Each number is 128 + 24 x the weight over its row's rms, rounded and kept within 0 to 255. Layers, rows and columns count from 0. Numbers have three digits each. The size before them is the row's rms in percent of the matrix's.

# q: layer 3 attention query, 320x320, rms 0.0346, rows 53-63,117-127,180-191,244-255,308-319, columns 0-63
# k: layer 3 attention key, 64x320, rms 0.0336, rows 52-63, columns 0-63
# v: layer 3 attention value, 64x320, rms 0.029, rows 0-21, columns 0-63
# o: layer 3 attention output (transposed), 320x320, rms 0.031, rows 0-21,64-85,128-149,192-212,256-276, columns 0-63
q180 093:143127147130168175128164121127138089123138141145114147116160130099166161141111124132089136142164165110149107177086145164138092134109091151122126154115121161149185103163102162126089094114130118
q244 112:149128143117088159117156091101179102142103152137126101121131115126089149100090128158145154086173131151105143139122112173121121142163095133156119109108114101123158116164137179095124101136129097
q308 069:123112095104146157147101129111124093126148124131081134104134115101128148114100087133134144126158084138142124149104134130144105119150138140106148115133149122133150175075148158112091099146126170
k52 094:127087157129131149166138123146144166165082105117160092144145114130129144112122137094124128094126150127092144150104094019123094131132141123132152156114099132131178109190121139111073153117117176
q53 095:119125157106103128132110127108138098137151091115119119115160112177095114179126163134157178105152132150133127148139148122152117120113123110102149135081150111172144176142107147113132100126110147
q117 109:142113152120156102098151089079112142160146111120138076149157133170099133148084128114163113123130122118133073162135135132101157117134135127140133155109111099192089177100059170160160147126115123
q181 105:130096132089127131147134116101142144131105124064080133186182131190086161157086085117147163113173138132200094149125124127134141077144126119162149138114152095181111142132128169153131122124131133
q245 103:156114130087131076118128115128144147140104146083170118137126144161082135163090129158176137099177097148156081135116131129111157113158097138130127095107110130151112127161089180103144130164131138
q309 088:083089120121115088119128110090109116166139126112128123125142152109114114141051148112185160084162138111120124111100136116126131118114116152080110118145135128148111198129131130136095145116100154
k53 104:117137127122096152157138083079109146129128124153116085092124113113140140135173109114126123143148107187085125129134117119117114084106113119121102105141155091118137137120125109131117116140179133
q54 098:127102111114105139085078109111111133143049143139123114172124133118131125110125175099155141157160120127110145135135124149133145156077146149121143158162148165115100086147164137132164077114139117
q118 091:149123098166106150116081121068133101131067153129136135164137086104094081149109136131145160179164078149129109129124134144131155159106125131125147126138115130131147100139104098129186143101123146
q182 101:134144127103114140118120154126092131141115123113103144136087132122123099172117114124149135128097096130177136112126123132110148147107168142084124095150138137122127137074191132195140152153142119
q246 103:090125130109151119126109123153140109112163090125120122108110127118165145144129131102159129137108156077134157083124153150126151115079164135099124118157182107118116103089124138198177128143100136
q310 088:132143128119131150134138182134143128112128139094146148120162144157138127143122157112147079125128132150095122148148159160159158143100174151168114154134160092113126095133134145142122110131100094
k54 097:095136140119176093132109140139143081124150140143112159099130154130131128132149126150138123133148112116115088175116151146126156138128123139095118088137113121131073231130086102129150112127154139
q55 096:116135129131166103143140143093142103138143139147116139086168102130123157117105098102112172114089123121138139126164127140170120122138165113118141127129093118124163158131137139090119120112118124
q119 111:145131115140158130114148150116120126143082155139139116146177103157101141150121108134110148123137105142096124127137164152112119121132145181117095102122060100128171155120107148130113126116135148
q183 100:118147129129089127125106109103139121149140097134151104113126082150097085138128098095134160143107111144103159113133110125125166087136142103090138098166091132097127087127150114139133155123130107
q247 112:130133103143137131145122111115109133138140135129177113111137136136125117172115159131110114114133116159149095075135095126106172084093143104167095069145118125076131124088141134144131149144110147
q311 088:100139114114134126106150150100131142176131118134112150107175121128148121135134142108131126147154158167073147142142141168151140112102173151177089117100121113111134145093116158104089137129116097
k55 106:146112147139152122090113149106133103164147115142118131143120136101096154114159092148127111120102106172185094146133119148160146133131132159144155150120120078162116152141119126127149114159155058
q56 100:112190130154132106106153143118093096109123092125098169132110161141138098124134101100127143129119114152107107153175187117155099096153114145095143144124092107174175181154099143141124114123139136
q120 102:104152159116098094114173138138101115111134102143108128131102161097168159135098134108125113126138162088153168138140156115160083147139113147129127191140137160171161124143133129120083121184147103
q184 104:109113193185154086149133165138166109135122137121116126152152155153130149090080145120110135109157131110177152146150134147113098097123108144173161138084165100122120158175056130109102132132131148
q248 113:141132159147112123137137126138143115118094140136114143166122174119150164106106127117109116139106083125108151157127134134130070127175127155131167193116149143175113179152095145090065138130105116
q312 090:140121128111164168120130084114114138129126147147127132146133128115168139120098141129139106132106105107169118180124137092114112118175113130101136118147110123175133199123105134127087097172133178
k56 102:103094156086125182111133149158134155115103162139166130151136095098131158145144123084087123098146106153139185205102087086152112147127139124129118130137111110095179140138148090139096110144121154
q57 095:136102108106158161136124141134141160152112143145138099158124103143099125098123135150138138154123145105148133118140102128071121140134155113135114105160158088118064155064096133131128127153070111
q121 090:146096083085101126163103142166143154143095135127113111146140116125105088117145119125128113149140100139161126133142118157134103108136151115141118122157153082128093159114125141128130095106123134
q185 101:146132123145156135163175115161118131085125183169137083094149083146095101096168152111150152158115128142126095133157161151121129118145139102144108117137099117125123142122125139127146138162133156
q249 109:133109105108157144110156141162143140113156111149132081114140102113121132112143120146132165103130139120153147087132137120150164154107120092111114097122095082099128123138132125152160134120125122
q313 109:144112160121094093150133173141117140149130083098142076093194086119112169100104144153099135106129116082096185128127107117129138119117138119190129116094117109091152108155114095137119121090156107
k57 108:101134129105117090108146100136091096118133082133118132137133135177139130122116117159196145145113170125160101111136116151142113113098126152122120128144150121161142103110131121115136109079105093
q58 104:142099104119137165135097125145135097141110104175109170136091088099093104132182124133118131136126109094160128133118127117117127145126105145145136106097101145129197116102109102128174121148093118
q122 111:128126098134106130144108114140162120146100164153133107135112112089094086151127184160109132142106112105140146118113090114135122125123119131141116115096122139098201080156102131126162149178101163
q186 102:151119149133154135123144138117120133139137134156091132126130151114082107157148151159118109123060061124130121094146099156173110160107154154161142115124167104177192154132152127130137147128102160
q250 095:087105094104110155129122143145134100152120128101125151116133089107132132140143069098128123119119121118149129134111152108119109141092189166130118114152158125110176118099119120154146110099101207
q314 091:127118122116092118109126146094138116123116149098156128151085114090102117116163083123133140166144132104131089155101154114149095114142120124142145136130150114148151150160099094167162100105145157
k58 101:095138124144128101189071090159133126117172115136130114167141124123143164132101114135208139141124113116111147157140127119114133169126127139112126121103138153097107135070121105172120122099173120
q59 095:130130105167134062143128139139138090140180110134146170094150101084163146124142117103099151125113144119125080153130122098168086092131124105107128112144117129164170134111122132128112102101119153
q123 098:101125113161118108096105167122106179107176125124125165116120127116130138162121127140127122147112159110147123115113097129109156089129118131127113143092168147149145135083125121132161129079095142
q187 109:117131124109075136131144124168142108118122144122098145127135092115106099085124128106081120128122128092126121145160107117144130106145136118112129096116121136117103142159163095164158163135097117
q251 105:139139113102125113126149101131115152138137175149131169168105090142180109129125121137084098123131090162136143123169152126153159088131146126129125099101125153110128122114135141166123133096112147
q315 094:139130105123131132076146159156134133116092138129126138111164160088138079130121152139106104184105116130091102138122124094129151124095138098115133124157118134145153108107125157114110112144122137
k59 105:125107107107163084146116075131131154099160123125150111164124093135140174137176112123113136132150144105112110170120127140131167157137114121168124139115134112115132117093111147142155088094154135
q60 090:158095152163131125119115118145106184148111165125130060171226160113121127099081138138151165130115172188116143110138126144133094153109152131146138163110142104109146113142172127123106123142110113
q124 106:178092134124154103131136089114136101136145132096138093157190138167129139107121095106152121133122146113138095144137133169130108132110136136131130165123125060150084153119097177165110108089133125
q188 109:131132129132154114165157085195094153109103150145102113153150137152121123171111107144148189166155152167160097142153148132126126138172080102128123135118054162123101128118105128125131147115123133
q252 108:142130157145137118120122114138164120109122119154115092119138139159127151121112137155181163113169155158134129117147137162138140106120103113173126137119146111132137135157098157111147120144152098
q316 087:138128124118189104159120165128133110142122112139127111153186118156142137111113129111119126089133102139092149123162155118140124101095163144163149144119131119126125113096129163114109102088128104
k60 103:117145134130139157144160154115092121124118067133176105073121140133129096113156149105118154122107117151114126092132117088152154096107154159112113137112169077119155127144139154108129132115134154
q61 086:131116097139084182142139128113114088156092149160094105124125093073119135145165117143123106102122106071175129178117117105139144086154106167128125103094125141061112132134126104132131115169177119
q125 114:087174143159095142133110124089135109143125162144106132127093113080139102141126125138103129115175097114152130134107132134112182091124148121130124069130121140099136135104147107139174130135149121
q189 102:128168140072113157148140190129084119181159152136123144085122141082154124103133119163111101120131134123152166112108117146112149139154168121129138085109145101115107132108135133130119133133150137
q253 097:093168124125119170140142131096141124132160140103109170134106106118126134126140139095114097123152124100153161165097110130119151105140167123130101140157150085105120141069156118139092133156170157
q317 092:116179121128118131154157128140166119093123158127163174129075149157125116150149117144128128159158153122170108139112125161134166112157161115148119123103140144138035101106158140084124103131156134
k61 105:152106091175180046111118134159164100141098141136105120140168150101111124136126083121111115168159116099120118091108115117125157150075122114116102081158094160177106132103112133094106154110141114
q62 090:157102137125194131148134122122113091123130134119132110114174126104099132117122096128100125128097142128137113102151106158155112111114127108137112130128111103153139142179167136116150153148084101
q126 116:194090135122202125124159116141152101127126164114140093126178123164120156111176119140111129136104146140118130133134123149151107139126078160145103121109079115116136096171115179139093121171142106
q190 098:143120154137132135107126043138129132176127089117112135142156127118086119098139128145110170125107108155093124112133124111161127113153090125139131150160096105111145152202145112078129148120112110
q254 087:131105107122121109136159118107108116139154120123127112076163121133123100129148104157118143109165101154156158112137129162113153133086149148169102054124095146108159158163125123138134109115115117
q318 094:114111147135143094113106091107115158152087102133108091134115080147081108131186086154116144115173098173131103134135126127116113117144070117114150098112113144135166179184135116103125155119098149
k62 096:160092150141155150160126181141107136125142102137153091110157139127105171145099144118155117135078107167130134117138100112116117138122145133139162140115095122144115105145122134131097133157145144
q63 104:077131127155094150100120103092087156147105142122106163128196175121128070150117118089158151154079116167097105131112186114111096111116164106087119142152128142140125116134147112157132137137151147
q127 110:144131146099124129087118117073104124135101106133139149134167152136097137136088131079134140144123134108117118137140151133110088162135161130134095161171120097150107107124108113140134148142130112
q191 105:093126098172151165135134110104127149117098109120117170129103118125164177163061126108131118136111127121165154124106106100112130115131108114100119126166128154121117086117092125158147162129122134
q255 093:166158148109169104092187095118118132132137116123132159107161133120154119150115139120157132119138086140123176165132118132123128107130124110131127149136115122145120139127094114130122160127110082
q319 103:105128140100157154129108146161118120142112138166105147125139139110152168164041109106157124142113121149120135115131146158138099136098157141078132098166137144158134134100104141142129090150112114
k63 110:106122159092130105096160148157125136139129137138150107117126097143116099119136131109143128120117117118094114179136140147131141130101165106113144086108103084152128167206129133126098118132085132
v0 090:108145155138078129126147140101128109159161125156095127142121116175127174128154095123104128138175123183138134149167142110136145149114131136068132129136162082152125121137113139112119101105134137
o0 101:111163151131111128141135166124118131115117110147095131127104106099112136144120121123123090129093188127156132147140139111069129075119099162122150114127102100119148147142149151159113138165132121
o64 105:142150110185117100153127132112115197098102141158057139134138114123110110119116098108113098129102169135146130125160158109112128083143116127108168133112103115142137156123131123162112144165180113
o128 098:105138148128095128143171145146107113155077111111099101132123115143119127130131139112104108089122168161170129122139117116101151135144134099110111114104146105142147189107149132122157087161121124
o192 101:118124168156096118143104131134149146127108138121111100163122188130115101141116098106126076154077140115207141152125121118121125113114089113103160132126141122139122132123153134123116091177140104
o256 095:114110148144116121148119087153148114163094155154108117104144107147132097132145151143102103157144126119168110107131129091148130152146136161074147160112136140161139109088186126101121079147128108
v1 085:138105152143122138130106156131130139091111111123139120128146129107127127116131080116129142141146110146143184121130093084145093146097160148115133106145097094112118099119152151089115109117129115
o1 095:117122115147139130119126122124120115129147103073100149106125082111162157096122118137142111122148127131159143123109128136137110108093122111107153135115092107090125103148163158127097138092131168
o65 098:164135130110096125144154152138102116146130137090100132119153128106110149133150108124130115124123149128150118154120131147089160123102124077143149142173112097113138096142129145170132152131120151
o129 098:135109140158171129129109145085098128144127128086159105107132136112160134149096102129139104127159121109152137113104129127150105098086107112116126106126106105101111105117166132136093105101134149
o193 104:171144128131136150115115139125102090124141146118126113122166083108126140136156132095120146111107155114109135074138073135114149046103144078105162122103148094113144128113149159129121120085122141
o257 095:122161132092126124131116182143134134154148150124130148125125102129128124136182167091135095106066154124163140125112102159089161125146137110134109129130139130110175144113147136157152149150116144
v2 084:131179138155131181142142122109110159153123110183154119115100131095129139118112104109137148133087127172145128107143121128112108154125177141098089134122144140128113133106141109122117117116150125
o2 103:113120171123099126133131148128123139117178089100141130085093103090102103106119106111116122127112171119162110108154158116147129094113114151060128142101117120161083143157138137151150110116133140
o66 099:119131133121157101146123150085110120100135127145114114088100124148133123096123090129093104123094147090144153145139135130120113127120113161107127124124109117129087121122112152149145127097112114
o130 102:137130134138130156092127113106098142130113100110165111094131106139085117076131100124131126121147160160149133110159112100141125118131136146076086126100126139121079126124137111152137082103136100
o194 100:154119106138114114120121143125113161117109131121117117125152141105129094153124107135128132148109155109170093088164071109145115110134128149089153126132130108125112118115173126131162069081156139
o258 094:145105157093103117141166117155144125079099142094106122150165141142124105153139139165104114137110145095110144094158134163115179080144158127111120132145154121135091150138119145138143153146114196
v3 092:128102101124094100166171185132127157140117104144113140117106124107154119113097152135089143046156151103127164126107086146133140113129147109113085115147141119158114121138125123115176114136153103
o3 108:115094141085135124157088127162199146137104105123132152139124144111185160130155121147098101119120137100185120143139129153150164161142130111120103073139116076144074126129148089175131137111137104
o67 111:160121153114128133141138112131160116079117132130145114099118140144150168117153102132155138147138124122147134136123167111115150133120111110145138103109128108123044125126129087172164124116149108
o131 109:107161112121133128158093151127150147094124130148149150133155166126183135133152168111096108138110130054120129166099159171113136183082128146082099109152132114143078138138118107164130143122115121
o195 108:102120118110141126146158112115146134115148144140130130064130122107167151143141133117151153076135124098125119142126126117089162185157109149079138072102172138139093179096144141107127127097125129
o259 104:155138121153146138084098127126132129134117142119158128147143114130183116152083121093141179116148138152088153104135109139102103104159123172169138146113163120091137082101082125137140124102106119
v4 093:166124138142143143113112126135142153118102090141159116133185129150135159124091104144118121147087132128122083107116185127136143125103148116128150116150128091118121133141061124081135144130154108
o4 107:142106158126143057123169085118147138143130111106145108147114062113146106098163134124099103122141147099121123110120159161138143121108131131135150160135097122119142096176094164116088161152130133
o68 109:089147135157134071115125081153114134109121181171136094163161119108154109136154113081105145137143123141151120129121168124122115152133113123128151165117107140125134100125090149157108113118140147
o132 103:134109148138107058123122131125129158128104115157170099155147112113131117144136123168101105125107121090139161148139111139154144130109126120115131153104052105127071095200109124111101112156106087
o196 107:111139148102158097181147113110095132139114101150105115175151094104126114148116098101134143152149133143131134137137138166121130165142137149125181127090101126180134150173119115092130118109139098
o260 104:110098148131130126124160117175114115131112129130151128135163096174144117124122144125135138118126145158144164112124120172122126172130139079107124120129117138119110101095112164093132105109103114
v5 085:082140157108120092108117135151126169146143105099129146148120131123159115113112154110104152158161157135105101134118134126094108107127135088089164106160138100131114116107142138150123117090117138
o5 098:152134126150120083111126186161105127099101112129109163132132168144086123110107107114104114132137201160167147126189125136108117088140153152141119129114137138111166125113119091129091141148163095
o69 104:162109122152111103100106130111136116079108100136093153160127126144112150137119118104110152139132198164124146134154117116109142104162158109118165122085142105111125144130119125113117117132175142
o133 094:112129135114115096122107171121118144115128103136152141134093126148121107141113132139105124146127125083117109136150103114140125092142161138148146136117138145107158150098120139098117145144114132
o197 099:118133097147130141139113178156144149075134117121100168124145202109178153140120071142117096140128123102138068127110167120135147125142140152124147126156165104091110116115126129108115138163093146
o261 096:137106122161125138128142138113174114105114134164162141123121144151142125117124102099107147154151120129114123127150120105098122128157129129113157113095092102105132113118129117128127118146139137
v6 086:147103148159123129094128120100116162124121134111117101130140121142113131108109089136078155158069112132114128133140161111118123100115158127116124124093077092146175129110083101135129125133154123
o6 105:113066141144110108162143123137102158167091167109128126120181105162110132117122128060126091126149152129145137121132144098143149129135158135113159137157095124148115108126122104156146119148151162
o70 107:109125152141149086126121128102103156112086158127070107139135122113144138136112089131088075163122089140169102118137103100138122130120119103115142137115095131134121115122123110139121138172131129
o134 100:112116127157141097126121104095101148145140162121163131105135090095124100090132100087108128120104116121101143126151155095127130094114137136075143134095079137119100102144133091143129133154137125
o198 102:135100134109158112142123140101096154122128123156116135160151127115124134147125128092098139196150131133139108138151109076145147164143133138091186153130107145123133123118123077130128112176149120
o262 097:100096128121114171115116151115146122133168126175149157127106090081128156137121124105163153130104115132120162159176132070160140139099143075071077142139136094145133112128114130103140105149150165
v7 090:133120076108138163162152101146139048144160103104179122148158116177138163143139085127120138128106102086140131119134147103140138080106091129114146106074140139149120164139101116174119124111171126
o7 107:147102154146104115104114175076115095090108109132118128118130124109108150143102106102104123093133167105097164135082150152121162101145113111151156164139122147140145148099115132081091135106134132
o71 110:121128157115137140127134130140136095077090125135154118155141146135127154157114116110145140071122107126154135151086177108113110129118106118128148159089112168129159165139109131135075134086136142
o135 105:101077116138067120064179176149110109149116098159161155134124097134123079115120114119092142115120142107119148106109152121125142107124129103114147148106133191094128136095145154098105145105157118
o199 105:115132128122094112170179129094127140093128125142123143167123139095125119168093130131156147134141113152133117125126197156132124106098127128118155148144120206137126157183183119123097164130138162
o263 101:147102101109107111157169134122106123129133106155140143122130079143126103115201109134137157084133177112145128134198137156124165129122169123080117148130136165142131143141179148092162132176145128
v8 080:138140135081096117103176145128118117131136139119138133096187133208075114099139143130119115113103134176146125135126148106091112114141115139121147131076124126119123140095112145154089138131135133
o8 095:135130168142113152159112130142135131136135125146154100108056088153110135108084130152090105111133086134133140109118119103106093098124097176182144119105114138094132119152090149129108135148120121
o72 080:139146123138086148112087147130094158155205115166164122132100094142136094164091140135123134119159108129117127108133132141097131107121137125137112092142126135129106116106117163118100141101095109
o136 090:144117167140107115161156162130143104134059108137109109127148064175136142153083126123096129110121146151150112133128132110104128120130119159175125107121141090124125129091132147158150144124124127
o200 090:081153142164087116079113153151145117146135086163133131092097106173099134129103086138118118158080134100154138152144144085148113118132132132099100115161136161122114069086115120110139118157115139
o264 087:123142126122143134102118133148158135152137126143179123113098159126095134152091107113122089159154104111157106143118116134140115141110133120127114110181110132126095112105131094135089068138132106
v9 098:162134094189160130096127125181117173145136124111139145118167133147109125117130109142138160144097148138130119143130154127129113121170148148088084133150101139120136119112137107088138141155116133
o9 102:146093142133121100133113127108162129131124145119129110124089089147078121075084103152098132108164151126134149105124101088125137184104152153114129162102123108153108074128093123121138140148142153
o73 102:143173141099118129119097163117106130111129155188103104108086121161122096077103121143117133115161133103107136124090098111140124184123153138127107146123130151142104114140068153114144141121088146
o137 097:122137115124145117129119134167156118113128179108130140157113115172133119125115143144107156128115146096138184099148118114132124150141144153118132137107111107134080118149101127137107161087152166
o201 097:086162127138125143116145134138151121141093136141116115116136038122129126116109103123106191140114119123123133131135128135151122148161144145106137200077109165147107130135113099101136133103162136
o265 086:097147127121135155124129129169129149132130096102152131145094161124143155153102169164109090135141140123125119140138135139096142129169146134157121105154115124088087143108112145167131117089134170
v10 088:154128110138110121105122098110112147114138127097161098114106096159132116132194142136142107152155117130106107159129134148138113123135146120118102129150122147148131149132163128145112151162106146
o10 104:142135137142082126111099127113151109157159154129179101142136151127145158139130105088174155131134151134135105128113121105104147162107086115130152114162137146135147119106089154113145089107150119
o74 100:118159151122153110129118201124105109167092132143125121145091130120191118140102130131164095102135129119113111141119105108110095135107074126104119103142145151112146172112113141088113072141143134
o138 101:120149136139080081124163116110125109144163147119129106123148108114139092117121085124123135131141111171117074108116087115105157121108123132103122144123123128141156080115134094127156117107111137
o202 102:171096084101110111099090132138104161127137141126130144151120158161115137115119128129139141150137088165168161118120069112118153170111101106106140137165141128113168121172074106116103097135127170
o266 100:126134146123126143125128097145125127123125124129086157094124097152142153139096138116156124183131160148133115116158089076156127135102140132167126158143141102129099133110108135108110114098138141
v11 092:075115114161132096062118145127150117159125113123169143152135130185135133134144125134179114114168114148151158096156129101118142168121112130114133123140176131093126108102150125159130115093068117
o11 106:158145168125133104118115102114084138107148120167129153119108073145174110122154129166127135166146118099098157166118149136122136116126136156110162133119161153172111142103133151065106150144111170
o75 110:127167154141133132151101103109111153125132119148091138137097103177117107135116137123135147143127123149087157130142170140136155129149142156108122163121140128149142152122103153114155149139116166
o139 105:131133134167149125143156126109093131152160119163118144130117119149159121148141137147152142135174129131162181146133150156102118147106126118082154124104174151137096137127149169093133121120113115
o203 109:127140173109097109176146101109129134140116094128103100102150109136147155080128133102097075155145126150141108110165136150092138103109147146113113163119159123154102133149178151139148097090132129
o267 103:138080110166136079172148097124090133134137129101167115111136110132143138084171131109113072141111114129164125162129155143135134146104125124105115116172124144143143127126164118101104126114132128
v12 091:157138092123135153091094157138122093128127131084093159168111114123135135112170081126108150117115127141128149149172147132153130171109151161119094158112188109125139190123173114157157127184120122
o12 108:128127118125108203082142128090154108111110173166135112103148151141102105115109122110156151109127155133110104134114153098077141124114146130083136122101133122128089103119165153099172091152114131
o76 103:114154153119143173085124110106104134127139157112125102116115139083159054140160128135154145150125112140099121121131129120100097117117135137096126137078140105181109127072141144113115113156152114
o140 101:126166104128108169124158116102120077126122174125141145130139135118124105112154138091134153134107146149136156125125123134090167129132118170066124129122116145124127083185124136153163096125131119
o204 106:120133144107157142164144083119113090170100150133114106078128092115108139075152154106138124126164125152111145131138105152117107111142115133089133143080103113135166130153103106123147093134171074
o268 107:150110124135134115155100087135124125120129141128132113069128111144136148105106136129124113136119107116120111128127120090139105117106108123120145099085125135151149137116156143113085130108149186
v13 091:056114108102126118101116134167138140137099175087129140107129132138093113114111136110124159137173139136155169094127147109164142128135148131153116122129103141144145164145123133132098150121120097
o13 107:113087117124136150133123153117130114091114175122140146104142124142146072088095177121151112133130138123098157141133099172107131127123125087104109130099104117149129090110131108118144138132108144
o77 113:124121143143151130128143150091154119099155162110130151114132118133130060118112153161161118134119087113118145127136111111136105086151123097090052144116161105115123109103104104154108115194110154
o141 106:067112124151138142119103129123159128143104195112178141151144141114171105122105107110143124126128145158121158145119083141116160143161123105105081126102103135098148120130128107140145118130132105
o205 103:134146155123119128151093135089113117132142151164145097142144107158152129102091193134102115084143128126114142157127100105105140123147120103143155180134120114105132176121117136150102100130137126
o269 102:142113146178144136146126093175135170098133116137125116126183171137107113073101119154133120126147172106131110121121125134166096157132145096133165161116124149147123121127179130141136124119155133
v14 079:127115121148116148117128133139130123107119144121124099114139127132120131139151092133111091130094116122161163116088114142115114166126137128163157134132133113119128115117149105106167091117128104
o14 096:112147103146116169138172124121158068139140193126151133127100115132141110139158153123146115141108096161116092116119128110126152137136098086146120098127167149133145139139163136137152118109118129
o78 094:111130100120135125124140119154123124133148183129177146136138085112125077158122159139150128150126098142131107106142120132131097098131121094143117107129152130164146170122192120070154143114105137
o142 096:143130127145101159153153111146141087116125149124101108105142100121103139140130123117111143126106113196153081095098136155136147135162127094133146144131148119137115141141164111166179115105126112
o206 099:117108188131129115094150128128125100123114135123158089103122135130107148160139170133144137139109120169119148132141110167111094125151100083139099095132126134120142089112131117109172142138131125
o270 093:101160126113137093161127100152098114141145175112124068100104099088118142144106162116170142090152104118118132088117123164192117142106123150144126133102144110114076132127148127121075096135153075
v15 086:158120127133152157123112116151130092148138124127090141137119137135130096136157074149107115175122118121151120121144132134128145123158132147165144115117117091119099150131110127125143144149121143
o15 104:131122158202134150117167117101171115139118162123126143120086092145127151132135118122072124161126099124140103098098123121084127136133136123125163123132144137129127113139145142119143153138142100
o79 107:134147175155116134093140125142142140131153160123142137128164105082171102148114130128096154152143058155174103093130098130117068117120158067132137106118153110152137107111174107124101147104145098
o143 099:165171156157123142130149118083100115112121154127137147129109112128106111147149109117119168179105095153163142132147177128092136101113113119158147148121133122116136124140108103141180149137177073
o207 101:156162186158150136099152105143142107094117129143119137102173087151149135092133101099096131157126125183102155145133142129092109114134131108137132151091123104129167135134112097119158166151174075
o271 097:120109127147119118126126126138127095109165156098145105130091139093084169105093120118127137140152101151087152147089136077169106156124124108153113168103133153091135142113100129129094135113196085
v16 084:146121117125087111169170113171142135151160116147116105141108134132138140129140118143138141145092083125113107136121130128122135107141126120126108121135112112149102149158142135132145118121147108
o16 099:092141130136093107152112136174162164156127117130117158129096122146147158120141091121101117136077187098178145100172096110159148138151135171126104114161089120103125133074185091175117116130167111
o80 100:082142126187102109127124137186164150109091117158109140115105127126172135109130093106073104136077125132169118117158083076155126119152094135130126135132123136097119129115172072142122092159176131
o144 099:101161139109101117161149133115145135151134128154140126144067120129093124128153152122081116136096123113110132129141151108106136140106102129100122108098093122121146145130172112101145144183118108
o208 099:127121106144121109142135126162144151102156145140123110132113145131136122115163136110087111144102106114184121132136147086131145161155114157136097146130145144125088156174162086120111123189149086
o272 090:132084117160153180110089114156163113092149124157124133120091134141110103131141126111099151175129143170137155102166101087132139108152105129137137139118124118090119119128135117103103140148156145
v17 088:133111133136159127140135150133162129102139115129133124161090104114119124126112141135162103107051122120124199120125138110136106137136152159088161133143148155139115176114086108109105094120125130
o17 102:129147106108120075105121107138118168118157119118122166151157127124139119136146117120180160119123145147098130138083138133163148123124144121127131147176147116147102103115114117107153125117075193
o81 106:137108094125165097123115124132110124103111125112139154146122134157051152134105129104158148135117116139104123150080112122165106111142105122134136119135121189124157096120121134096160111124132144
o145 103:122098085138134127121157087157152136122159114145110169105140136127087102098147108150176140123130174135149125107162150129098152096143130134134143122120133131161110129166101117105132067101087138
o209 105:174055108136116129141146087139092154127095127134145138156134131128092116143124169118175183102188148164121123082095106137142161096145130125169127126136093147141113097146101146139150105128130123
o273 102:099112142105134115148145123118130108106098119110088145178136119116123120129148156133139162151107148106111124098134125170135112089142149153158122106152143133128109175162126126135158132127154172
v18 088:070131104105107111147134160160131096090113085097127126132173122138157104129093095121084127133115136119138111139181125111128124131114129157120097149143167129126158181108108130111172124042118136
o18 100:125152097157113114084189157133137067130117147082159160088135129125087136143144111108130122104123156112146134156079132163073158116131080096111135131112138135127073062144137130095133129117098144
o82 105:124135131129126131122140109124100106133106139134145134137163150115132052172139111107150164144122114097113112157125151123078095115137091124082127105092132110146139097099134123116102095124148118
o146 099:103133078145082113107136151085148107096130134118128159090161119094123121116115063118120146098133137113134139141094079160145147135134108177109089131117142125131116077155127091139127101109111119
o210 100:134142133109127171155153132123113134144132124124124129159150140115127104130102131152121180106146093111100126116098159127118115100121084133107154053099178105153126141122138099083118131124145117
o274 098:115123116117126153131155092152136125153178149131169121124141109148131139144102098096114121059143125140095130150132149113136120155173117122143096114080152153137103115117124129101134143131101110
v19 080:164157174130147125160144109142144088121181119140117169110133136139141146141124149115152129158156143105110169145088146119168114100115127120087185142099147124104131112153077106142122150096110132
o19 100:145146117110124164153128099129088113112124157125121095134126148163098142128095155127141110143127086145113119119135127165140083118147175094135123140108115109149125184092135146124140115066100154
o83 095:149125138082085145122123104097097136167155148067170098117111151117122141114117160157128097097123121124159134106135148133139119131107161112147132144178118136135125185137126132102134165129087162
o147 101:116145126100106125158153114159129131113176127117103135151102142147145137133136157116161169177112136133148106097138134136155118103139188131143187150148118097116146142144086129131116159130129128
o211 096:113118160097156131106168110129138096142114109109113113107113140159110149081140095105119084115168177127104151127119120143146150084097181094152128169128099112120142132152113148133148120126084144
o275 091:154094133135088092143121106127144173119119068111081105145125101097116124088182107145116098117167114137171164095127117144130164095117169125144154119105078087110153165164117106088144144139125135
v20 088:105162189143141093113140126122113143129087095173141155094135131126129128130141141137118190133147117116153167155121148110088165095144130164087158127115076145118143166156091088101073129128150139
o20 099:163054148136143112112133088102118142107076147105109109105191126120106158129102116117141123112187147149082154150105145113064140131130123096139160075138103103122139104155095090133109114155146146
o84 102:164168138148134136106162098124104126100110152104082113126156118137106154155113083118139125144159114152129126126076118111136130120123133103141160121116100141132154087129090127171093141122142144
o148 098:099080132104132104117146077158136142145098169134144152118172107118137120117140145141116143076168163127105146151138153113060165121127136140111116071168102118133104138150096072162102143122138168
o212 102:115134138095120121157118073088110133144106139140111143141172143138125136163092119126112146138133128149085119146154126116127099172136124102119165112118076132137144130104099112158122153132129131
o276 098:093116136121127142103121179121079143163108142135171144085134115116136136141111112137120130102109111123121102175126142126146109180147146118120097124128118148170156100103152120128155136112113133
v21 096:130135167155111074108151133137108114133145186133062106129154126182143146144142107144106124152159149152117135176113127130121172161124110146145156140131093120089118191126113132187157114108147139
o21 105:117126132117155114138121105134124115142122170177109123167161134154122181141101127137144059151127090163085143158105099096151158141145154104141145135129154138136136155125087135142166133172136137
o85 103:140130131111134128130114104127166149146100136118110115128141130139102149123134178138127105148108107159086109144091124088109148159138142112109175153118105096155176182111127123114144167190148100
o149 104:105077148120116122161150083149138116145154173131102126144132134140152139144135151117128118171161147142086120122124121149117160136163142107127153123136103127200100157112089137108100131154136170